config.toml
n_layer = 12
d_model = 256
n_head = 6
n_kv_head = 1
head_dim = 64
d_mlp = 704
vocab_size = 4096
activation = "swiglu"
norm = "rmsnorm"
norm_place = "pre"
norm_eps = 1e-05
positions = "rope"
rope_base = 10000.0
rope_fraction = 1.0
qk_norm = true
attn_scale = 0.125
bias = "none"
tie_embeddings = false
parallel_block = false
init = "normal"
init_std_qkv = 0.0368
init_std_o = 0.0
init_std_up = 0.0368
init_std_down = 0.0
optimizer = "soap_variant"
lr = 0.00471
lr_mult_up = 0.975
beta1 = 0.95
beta2 = 0.95
lr_head = 0.00861
grad_clip = 2.0
warmup_steps = 74
schedule = "wsd"
decay_fraction = 0.603
decay_shape = "linear"
final_lr_fraction = 0.0
batch_tokens = 131072
seq_len = 256
doc_mask = true
z_loss = 1e-05
train_tokens = 641400000
steps = 4894
dataset = "wikipedia_en"
Each number is 128 + 24 x the weight over its row's rms, rounded and kept within 0 to 255. Layers, rows and columns count from 0. The size above them is the row's rms in percent of the matrix's.

# layer 7 MLP down (transposed), 704x256, rms 0.179, rows 532-548, columns 128-191
size [ 92  98  98  99 103 105  99 101  98 104 102 104  99 103  99 102  96]
[[184 103 135 117 119 108 132 109 110 138 121 164 115 106 130 130 140 141 135  87 139 143 146 133 154 144 146 157 160 113 117 112 120 120 117 152 128 166  94 144 165 115 146 155 143 176 133 132 149 127 167 133 159 180 139 159 128 144 126 110 153 132 131 101]
 [105 147 114 111 106  94 131 122 175 134 189 128 148 129 159 115 130 110 149 104 111 116  86  82 145 139 155 135 137 148 128 130 121 147 146 152 155 144 106 116 138 144 105  82 114 144 136 113 124 179 123 138 123 155  97 140 179 113  97 116  95 113 114 162]
 [115 140 151 163 122 110  97 141 153 159 111 149 137 100 165 142 116 142 129 101 127 150 111 157 155 108 137 103 154  91 120 157 129 114 162 122 138 128 111 103  85 141 169 114 140 156 119 152 151 112 145  59 156 141 110 118  97 154 126  84 106 123 138 115]
 [110 153 119 136 148 115  90 108  90 101 154 119 148 179 134 140 191 109  98 116 144 125 159 116 149 148  89 135 140 111 169 124 128 152 156  96 114  98 123 165 123 156 120  89 143 146  93 166 116 180 106 103 124 154  95 147 147 131 144 145 139 129 120 142]
 [141 122 152 104 143 108 122 153 131 102 139 110 155  95 171 113 148 132 144 179  97  98 138 150 138  94 145 121 111  91  98 155 121 132 108 103 144 116 116 161 124 124 132 152 133 114 124 121 166 138 125 109 119 101 170 112 116 120 155  97 154  89 162  95]
 [125  82 125 107 165 139 159 168 163 132 156 127 112 170 117 118 112  99 111 116 189 142 125  96 151 126 147 144 130 103 158 141 159 136 170 114 158 124 124 181 133 117 144 180 114 107 139 177 110 163  88 119 101 100 116 119 107 108 135 131 113 133 110 146]
 [ 84 114 150 102 147 135 169 120 128 140 138 103 117 117 125 145 182 162  87 107  94 126 161 137 173 132 119 157  89 114 116 168 127 130 186 183 139 128 143 118 117 137 151 109 106 160  91  98 125 113 126 102 180 153 144 149 119 167 106 118 119 116  66 143]
 [ 99 133 172 143 116 154  90 121 146 114 166 134 132 143 122 127 171 164 108 119  88 122  91  95 160 106 129 117 143 138 146  91 148 111 140 159  86 132 119 119  81 144  92 142 137 135 153 148 100 135 133 137 125 119 121 151 107 100 115  90 176 148 129 118]
 [170 144 125 133 125 112 106  94 127 114 146 149 107 149 114 160 104 130 173 100 107 112 101 148 134 128 108 114 139 124 100 135 127 128 127 104  95  97 134 108 122 112 152 117 124 128 114 147 132 140 109 141 114 145 108 127  92 158 112 160 138 127 122  98]
 [188 114 147 115 144 116 108  99 126 132 117 112 183 148 111 176 115 145 103 124  87 120 133 135  93 174  85 178 153 124  75 119  86 151 186 149  93 118 146  76 141  77 121  86 139 137 142 110 127 122 166 158 144 143 113 152 105 163  99 137 128 109 161 147]
 [139 141 146  76 114 110 166  79  75  91 140 122 113 119 108 104  95 150 115 124  93 130 131 182 128 105 110  94 118 134 144 107 165  84 126 102 164 133 149 155 115 129 116 130 111 166 100 118 127 103 118  97 114 100 141  78 119 117 131 138 139  82 153 155]
 [ 92 127  95 129  93 150 144 136 120 120  99 165 171 136 102 151 149  79 164 122 115 112 134 116 133 120 176 128 105 118 174 116 123 111 123 111 161  94 138 156 120 136 119 131  94  95  97 125  90 141  99 114 118 131  92 175 133 178 154 105 132 144 163 136]
 [118 145 124 107 104 114 131 155 121 112  75 137 162 123 108 148 119  97 140 112 146 161 127  77 105 143 107 148 164 111 173 121 157 137 116 105 133 151 123 111 155 143 130 124 113 147 120 169 128 170 119 126 115 119 130 157  65 166 130 171 117 103 128 105]
 [ 99 111 173 147 136 128 154 125 121 144 128 125  81 112 156 135 138 142 101 121 159  75  98  73 147 114 140 136 112 115 155 145 123 140 150 107 149 144 155 152 160 142 116 110 136 146 116 132 146 109 116 105 145 106  93 122 104 168 122 128 126 140  98 142]
 [105 147 135 136 134 134 146  75  92 112 174 129 171 151 122 161 102 112 101 160 120 132 121 108 146 159 143 148 123 132 153 125 113 125 122 146 128 114 117 115 109  99 123 119 136 144 165 119 134 170 102 109 132 142 116 112 103 103  85 142 133 126 113 125]
 [152 112 167 137 102 120 106 172 164 138 114 132 128  36  98 127 124  92 167 147 134 104 169 160 122 137 137 147 104 103 126 138 121 119 143 141 115 129 115 121 126  94 121 124 102 124 105 138 121 124 115 120 149 145 126 154 133 116 132  90 146 183 138 149]
 [117 127 139 138  89 122 110 156 126 112 158  88 107 151 137 133  67 131 134 145 102 113 125 108 142 152 126 148 111 152 145 102 136 102 135 115 119 146 122 147 112 170 110 159 176  74 129 148  93 106 118 167 119 133 116 150 133 115 134 141 177  98 152 114]]
# layer 7 MLP gate, 704x256, rms 0.165, rows 533-548, columns 128-191
size [101  97  99 103 103 101 104 102 102 100 103  95 100 103 100  95]
[[143 115 148 155 121 153 107 119 125 119 144 140  74 133 110 134  79 154 120 123 148 169 156 102 111 137 140 162 133 139 158 142  86 147 156 108 124 148  96 158 100 106 139 113 107 141  63 120 140 128 167 111 129 154  82 146 128 163  81 146 160 132 132 119]
 [128 163 117 152 145 119  79 130 104 103 169 139  61 114 132 144 138 134 153 104 144 142 132 126 138 174 163 112 114 129  92 123 144 108 116  91 106 103 115  96 143 132 111 112  97 106 135  89 128 175 127  85 100 137 115 132 128 146 116 158 126 129 132 156]
 [114 139 121 180  79 105 135 112 155 143 111  85 107 103 158  86 125 123 169 106  92  93 133 116 135 106 131 119 115  96 128  80  88  75  91  85 123 129 147 131 179 155  97 118 106 149 111 118 131 123 106  70 101  82 154 154 114 129 147 146 160 137 100 139]
 [142 117  86 153 159 110 134  99 142 112 121 129 149 122 160 149 113 113 131 119 152 175 117 146 168 124  78 112 107  85 114 171 130 111 123 132 141 130 145 130 117  87 156 130 130 151 162 154 130 117 154 137 140 137 104 119 118 124 148 105  93  98 150 106]
 [146 164 133 163 133 121 124 117 124 161 110 122 110 133 171 179  99 136 143 109 104 123 155 120 145 150 115 156 116 155 123  99 128 127 103 119 124 168 160 147 150  65 113 149 121 186 160 142 102 109  82 110 110 120 157 150  99 126 124  90 138 112 152  98]
 [155  99 109 117 100 157 156 140 141 174 134 122 106 106 124 155 144 169 112 114 141 133  73  88 119 132  80 107  85 148 116 155 140 104 116 153 132 105 129 159 135 143 121  78 101  98 111 129  90 104 163  70 110 103 132  99 153 129 105 131 162 110 120 113]
 [115 122 110 142 150  98 178 153  98  99 114 125  81 131 116 119 104 133 119 133 118 146 131 166 176 126 136 186 134  93 145 155 148 156  92 138  90 107 129 123 124 128 140 156 114 111 146 100 143 156 147 148  66 145  85  70 122 121 157 140 138 105 134 124]
 [139  99 123 107  92 146 162  90  90 150  97 154 107 154 142 110 115 108  96 131 119 141  92 135 150 130 152 120 158 115 109  84 141 117 103 127 118 134 148 161 155 137  81 142  94 120 107  77  83 123 123  91 127 126 132 157 119 115 112  73 126 181 177 147]
 [ 94 136  91  84 112 140 125 140 137 149 156 131 130 177 116 143 132 120 181 159 136 158 125 171 122 113 146 133  74 117 150 120 180 132 132 108 153 120 148 107 106 134 115 146 158 136 177  92 106  75 156  89 115 102  84 154 149 143 109 142 122 118 141 144]
 [116 135 108  97 135 104 111 146 120 161 104  96 145 123 101 150 127 153 118 149 113 147 143 155  99 196 158  99 122 129 136 105 159 101 130 124 154 171 158 119 140 100  92 113 115 110 165 117 142 126 147 109  82 119 162 125 157  78 140 136 125 137 131 154]
 [129 190 133 118 107 124 132 145 144 140 122  77 116 122 124  86 135  93 110 134 109 136  82 133 131 105 102 128 112 120 172 154 114 120 127 141 138 158 119 149 126 135 120 148  88 110  97 186 110 124 133 130 140 128 113 129 118 166 158 169 123 142 136 172]
 [143 137 127  97 138 112 143 125 147 127  96 157 132  96 125 147 101 151 162  88  98 123 120 114 175 138 134 134 118 108 152 110 158 106 113  97 112 189 116  84 129 109 124 118 135 160 162 132 131 132 104 106 147 115 168 132 172  99 123 119 109 126 140 153]
 [144 109 118  83 159 140 120 100 158 104 161 132 115 111 138 137 109 165 155 108 106 165 105 115 176 112 163 128 140 139 158 119 106 129 114  95 163 140 109 115 113 123 168 196 169 140 128  80 158 120 123 133 164 120  60 161 107 102 168 154 138 127  98 111]
 [139 105  77 130 167 122 131 114  76 103 175 108 133 138 121 122 147  99  98 187 107 108 105 119  84 121 128 128 114 146 140 155 117 113 130  93 138 108 138 132 166 130 154 112 138 149 133 148 127 122  99 102 101  82 115 141 155 105 144 113 107 171  91 130]
 [114 150 107 127 141  94 123  69 171  87 124 111 162 138 140 137  97 100 117 116 139  85 115  98 127  96 172 111  77 143 129  96 166 109 109 113 135  93 128 138 108 137  96 151  97 123 125 133  99 111 103 148 156 124 116  94 125  90 124 127  99 138 124 163]
 [145 120 154  81 128 107  86 123 186 148 109 153  97 134  95 132 200 115 123 134  73 123 148 128 125 127 115 118 118 105 143 146 143 123 150 133  91 159 147 121 133 122 135 117 158 132 141 141 139 112 118 102 124 159 157 141 174 102  83 132 113 135 125 154]]
# layer 7 MLP up, 704x256, rms 0.181, rows 533-548, columns 128-191
size [ 97  99 102 100 103  99 103  95 103 103 107  94  98 102  98  92]
[[138 151 107 139 171 163 134 133 140 142 158 141 141 103 125  93 145 129 154 201 145 104 146 128 132 117 105  86  99 132  68 184 152 112 169  97 166 108 129  96 138 111 144 131 114 157 149 138 154 103 126  81 158 157 153 124  88 142 133 139  64 158 130 112]
 [128 152 134 164 145 112 113 130 131 126 144 147 120 124 134 153  89 116 131 134 103 140 129 134 104 107 143 164 176 101 142  73 117 104 111 127 139 119 179 141 126 112 101 111 114 115 130 128 138 135 126 132 119  84 107  75 161  97 116 107 122 131 116  95]
 [133 139 151 106  84 136 136 136 128 128 115 145 105 154 132 128 133  78 115 120 108 142  94  66 171 107 131 175 144 136 133 136 116 139 120 138 118 142 118 136 165 149 164  77 137 103 128 112 129 116 134 145 126 101 130 121 110 129 141  98 143 122  80 123]
 [109 111 139 150  86 163  91 126 117 133 128 133 116 148 119 105 134 158 155 128 163 162  88 134 114  97 116 123 146 176 134  99 139 153 128 149 178  98 173 118 148 102 136 150 118 120 136 114 109 137  91 119 118 133  95 124 135 160 107 127 109 130 107 146]
 [131 156 159 129 129 124  97 179 118 165 150  76 131  97 138 172 155 112 140 123 132 143 124 142 131 152 131 172 151 128 115 121  77  63 111 156 125 116 122 181 163  93 110 101 175 155 105 123 122 102 128 118  59 124 132 139 121 100 134 124 114 105 144 119]
 [145 102 115 147  96 122 126 106 159 133  96 166 102 126 166 104 132 136 104 114 127 143 159 136 109 140 114 119 104 134 119 127 120 103 151 138 133 123 150 152 118 120  56 112  87 138 129 113  94 148  95 115 129 109 106 127 140 145  76 101  98 100  92  96]
 [115 135 156 141  99 103  96 117 177 138 144 120 130 135 173 143 171 115 149 170  91 130 105 147 118 150 105 114 124 143 129 111 151 121 106 111 159 157 119 114 150 129 116 172 134 133  91 100 146 104 146 150 123 154 126 139 152 163  84 130 152 156 138 137]
 [120 137 117 106 124 104 108 186 103 111 127 134 145 144  88 112 108 120 150 140 131 188 127  84 122 131 146  96 158  85 172 120 111 148 162  62 152 172 161 174 137 163 122 112 113 132 134  88 141 152 160 187 117  98 135 117  58  76 126 164 103 131 139 105]
 [163  69 149 123 141 153 142 114 115 100 161 129 184 131 109 122 109 132 133 100 166 145 171 130 129 130 105 127 145 130 118  92 109 148  97  98  76 136 142 130 150 105 146 141  99 134 122 138 136 112  96 136 108 126 174 135 100 149 139 127 153 115 123  91]
 [127 138 137 129 147  90  88 130 116 162 104  93 107  74 103 130  83 100 138 157 177 168 153 159 123  86 112 128 158 141 158  96  92 157 125 131 146 136 129 152 121 117 125 133 112 157 130  92 147  73 135 164 130 173 164 131 153 159 173 145 200 118 139 134]
 [135 147 111 142 162 164 120 125 108 140 154 188 132 115 144 111 149 132 132  86 133 179  80  99 184 146 173 170 106 123 152 149 131 138 128 121 126 110 113 155 129 148  98  97  86  80  91  94 128 124 137 105 129 108 100  98 109 154 124 126 174 119 154 167]
 [110 131 181 119 102 122 104 122 132 170 103 136 120 112 141 141 169 113 112 116 162 149 114 172 115 132 112 108 194 126 137 110 141  95  95 123 154 107 149  94 122 148 149  99 121 143 160 117 150 122 146 124 119 156  97  92  89 172 113 110 129 126 132 128]
 [141 135 118 123 166  92 119 175  85 119 112  80 136 187 123 122 126 163 148 114 108  97 128 163 124  94 115 138 144 124 128 127 124  99 155 148 153 114 114 146 133 126 129 137 113 132 122 136 106 143 121 101 155 121 133 152 111 120 116 121 139 136 150 143]
 [147 153 125 114  98 126  89  71 118 138  90 104 154 151 148 142 134 111 142 136  94 166 112 129 129 164 142 107 158 128 123  98 147 143 164 135 151 131  98 136 117 127 120 113 117 132 159 175 126 120 120 142 121  89 136 114 135  92 115 120 124 107 142 129]
 [138 147 161 161 112 145 147 129 155 123 146 143 118 130 153  99 132  89 124 129 168 111 143 140 165 163 125 133 103 127  94 120 137 134 113 129 160 162 127  85 109 118 137 150 153 114 109 122 151 141 100 163 135 116 122 125  96  65 167 128 153  94  90 120]
 [126 125 117 117 163 141  89 113 133 142 116 183 113 139 115 118 118 127 105 119 142 122 141 140 132 121 124 139 121  93 138 112 136 139 116 139 116 122 152 108 158 166 104 110  94 133 115 135  86 104  87 105 162 131 144 128 147  94 159  99 136  83 134 189]]